Each number is 500 + 40 x the weight over its row's rms, rounded and kept within 0 to 999. Layers, rows and columns count from 0. Numbers have three digits each. The size before them is the row's rms in percent of the matrix's.

# down: layer 5 MLP down (transposed), 1792x448, rms 0.0335, rows 1195-1217, columns 112-167
# up: layer 5 MLP up, 1792x448, rms 0.0335, rows 1196-1217, columns 112-167
down1195 102:443469542444525485547508469542473575506510521497396497493521475462475567548524529539534516497509531540504446514534562515472477538447473497542546500518511437432521485510
up1196 114:388537543501475516549504461569535554440471507513512512552501518551492475539435475525467532539542478411507531490420567506479502468491535517511556474567496501594495453422
down1196 102:562498482491545440447494546368460499515485444464503487469483479484522474477559539526572454393475489546505520469552444483494499523531460523488492481521479490441509508496
up1197 098:422409522558510473481497458455533491502479528449510516507507474539534530498535466505513442484515500507458454470444481480550482535480471447494457472511505403536481506566
down1197 102:540554409507525517522565507507458516504509523556498488501405478462544518402428510548468534508494482463519543605576506511453541463449510529479545528569520515461541507455
up1198 096:512523501479457555474536518500471543398506547458556496555552481540567539433517497481574512519570540469459517452434566445550499476490560485543473529504450502521509571491
down1198 096:505446494501555496469530480435467452545489492555533461486451481445468442542478482506438506475417473495506508531514459485450453531462426490467512511578521585503493454507
up1199 051:528466492479406521490509509563522526481489644454466539517434481494506492541461527551538421481509500564618510485477470440465523487498543531592465526432485562536513558516
down1199 053:455525472531547495469535510405438484518516381513496467462521498515516482417533471466521529473579486488420508518480585564565467475464438486448549475577511425484483410507
up1200 099:430519498535524442521499545497482505553523528447582513487560416412506482546435596537532476442574470481536538480517458482452462491458467558552442511511460530476441467481
down1200 098:516576572440468546458484496471448467453482506545501456514519525580472464521574407460463547489469504528475499490488520497497523467527515512472521486563489500555544524505
up1201 104:463535440442517466470481534460490542449486535510555456534480480505498485544560537530464460530517457547491520567470432416543476498508551515500455458503545464463468450469
down1201 107:499488522530516523446525490540568503508504496406397504485471501483495538472501458421513495481560515440490517403486574540515525591527518508513538474458477534544534510510
up1202 094:590501509506472542434529537391528523546505470483536572453461539467536510527536456506522518501496461476436489521483494476526465463525446518382493457531501479463487512496
down1202 099:488544457477541408473413568540492503443444549489461485462517342534456487549529538575511504503553523513507454478489509451485490543471470481554502548490500485498523507546
up1203 107:494477542512513469562508476549514500503481472492492517479486479583486473455428479578436487459439490443527510518452538521437486498516519535507520540419489507437567473497
down1203 102:532509524592416408548568483506514472417431541472441521446533521512540517528494458512529525609492435534516438468473497468500561480511442484562561494524428495452416455504
up1204 096:594487494492426470535532511500588475433513454518470558508552525546509485533504459480455499536549486480592461484507511526436458513537525486491510464493494537498432534492
down1204 097:394582463494518483517506464475444557539497532476501462549495487503471525490515491482511501495439499538397514509539450465544434427522496496547462531495506513538569482442
up1205 105:495543518405475500489466516473472498499501454438458436525493447503467405523573469442545561507460541473549451553551468477455566473456441533511545522503488468430502547481
down1205 112:578512530460505575512570517446512488496550472586583541557552481462515459470507461463446532509496494491476531471481537493525447444554472488483425457562506479486536496443
up1206 071:450445463529438471501516588585465519568500521410506513432442480459484538451468526520502517502507525538506524525479402511459528466543551511540443528469481632555501512562
down1206 078:483579532511576475454456439412478500476492462530465543525536524505506457480519504525540515459520467490453484492512598524525458537515427465506586486558532397462484456480
up1207 088:454472481393439449446547484531524590485492528440493549453495445558499496471424546490442517563530466469474562488555529521466471475511470512449474526449522487470536493455
down1207 096:505535482572542539616410539563501492475543496558566534495496524396487458494481560467493508486478570575500456514485487476497556507519577461565565503546447488466489487530
up1208 103:518464491461532534547485473550460560436516512438456517507543467504514530469544552469507476471407493421491537488499541457534492476529505498488510498497504548466535524469
down1208 102:466497529545441511522483515508465445494489551516534510501501542517473465521503410539435559553516500554581506530541513481518522479483467499515433461485470531511454538529
up1209 102:460486424438449468489571549484482534484512484549517484486538458571539566454522476452482562504505529503494443520503491473483517486534487463527462562496452468504450476457
down1209 104:540549558505495581406433453542473466511544530481430547467467536424495492548511496535446471501456464452470509494509569497479440531462452482460538471511521509531449551512
up1210 095:487381471498512489454461491452474526563501482421454566439498497524486500496446438538486489540458536500470491461483436486557523529518507485500511493541522484524515570480
down1210 103:487563471504515442517490565570505434507423494570558415631564509483469522479514556509550473402498497572515490451456522538492436412499513507500479513392450497538444446530
up1211 086:512563503536474512464507497523511546514580468483472559522478395493547467481418483517540496439542411472521579513490507457459526462500531543530559451524460530543504382382
down1211 089:509485491489512532466471479561494432497440447508550458511510562525473532508533473484437520481475568476512439485502515527520466507432478478482465505499556505494530584552
up1212 103:527453567445642569458490477527577574485436493586526502463457527489521542487522500571531491481521515516499469517512456453560545494433564524400414500569559511543491539534
down1212 105:577494489551463428521463521493555402463477517481503550548537492470469501447462531469506508481539478486482559535456508577523448451598435525564515527541510508494504506495
up1213 098:486504501496427517506526496516548500514502522544440501486476518456513433523525519436394551515493522561588366551552553493441577476551488512474509561465497506479479524510
down1213 097:514411494456479467541530524493461436455450490506564502529483490512464534389461490614547440475495493444458572507481461420496459495528543570455494461525506529515467456475
up1214 098:438470516509481480453534477520522542490470509433488550555467448526456491513532578558433590466545488442505477538488550490448499571452551422490533510468494481582502534563
down1214 098:554445511452490502525432518503476487510498489492533446496471516475458527421476525547497436523430486523531576475511450489580505436552463532463495491473458515461495433470
up1215 106:435567526438484510474467548476520507438522487504457469448457368494528511524513528457476503498493481487435505424492494487482493498455491477477540530613473580505437505537
down1215 107:494443518558460503523528501500486491559520493495571465528524545497516484483471505484506516495503502560514463504530523474521510479546543521554477466415518448518514526595
up1216 108:540463506531506496563528535454461516523567488490507461486481495478495439542443514508495532448543523420511478526548466491505467524571508496482549499469527446517500436484
down1216 105:485496525562502542451503496531536433520429523523552455545548514563492503469522516457460418521552513508560554477394570553453549507434513547501522472535514533426500498547
up1217 106:538510528467442492470570502456509440500551510540535482489505524483499441521487478533474495453571582442460531515530494428417491562565478493474513451498480525520415499473
down1217 103:457473438474511482534458456526481529585452475509515529546550449523555494480547534523464462548407434529542431457475478599496492507481479549547507518512412458432488501481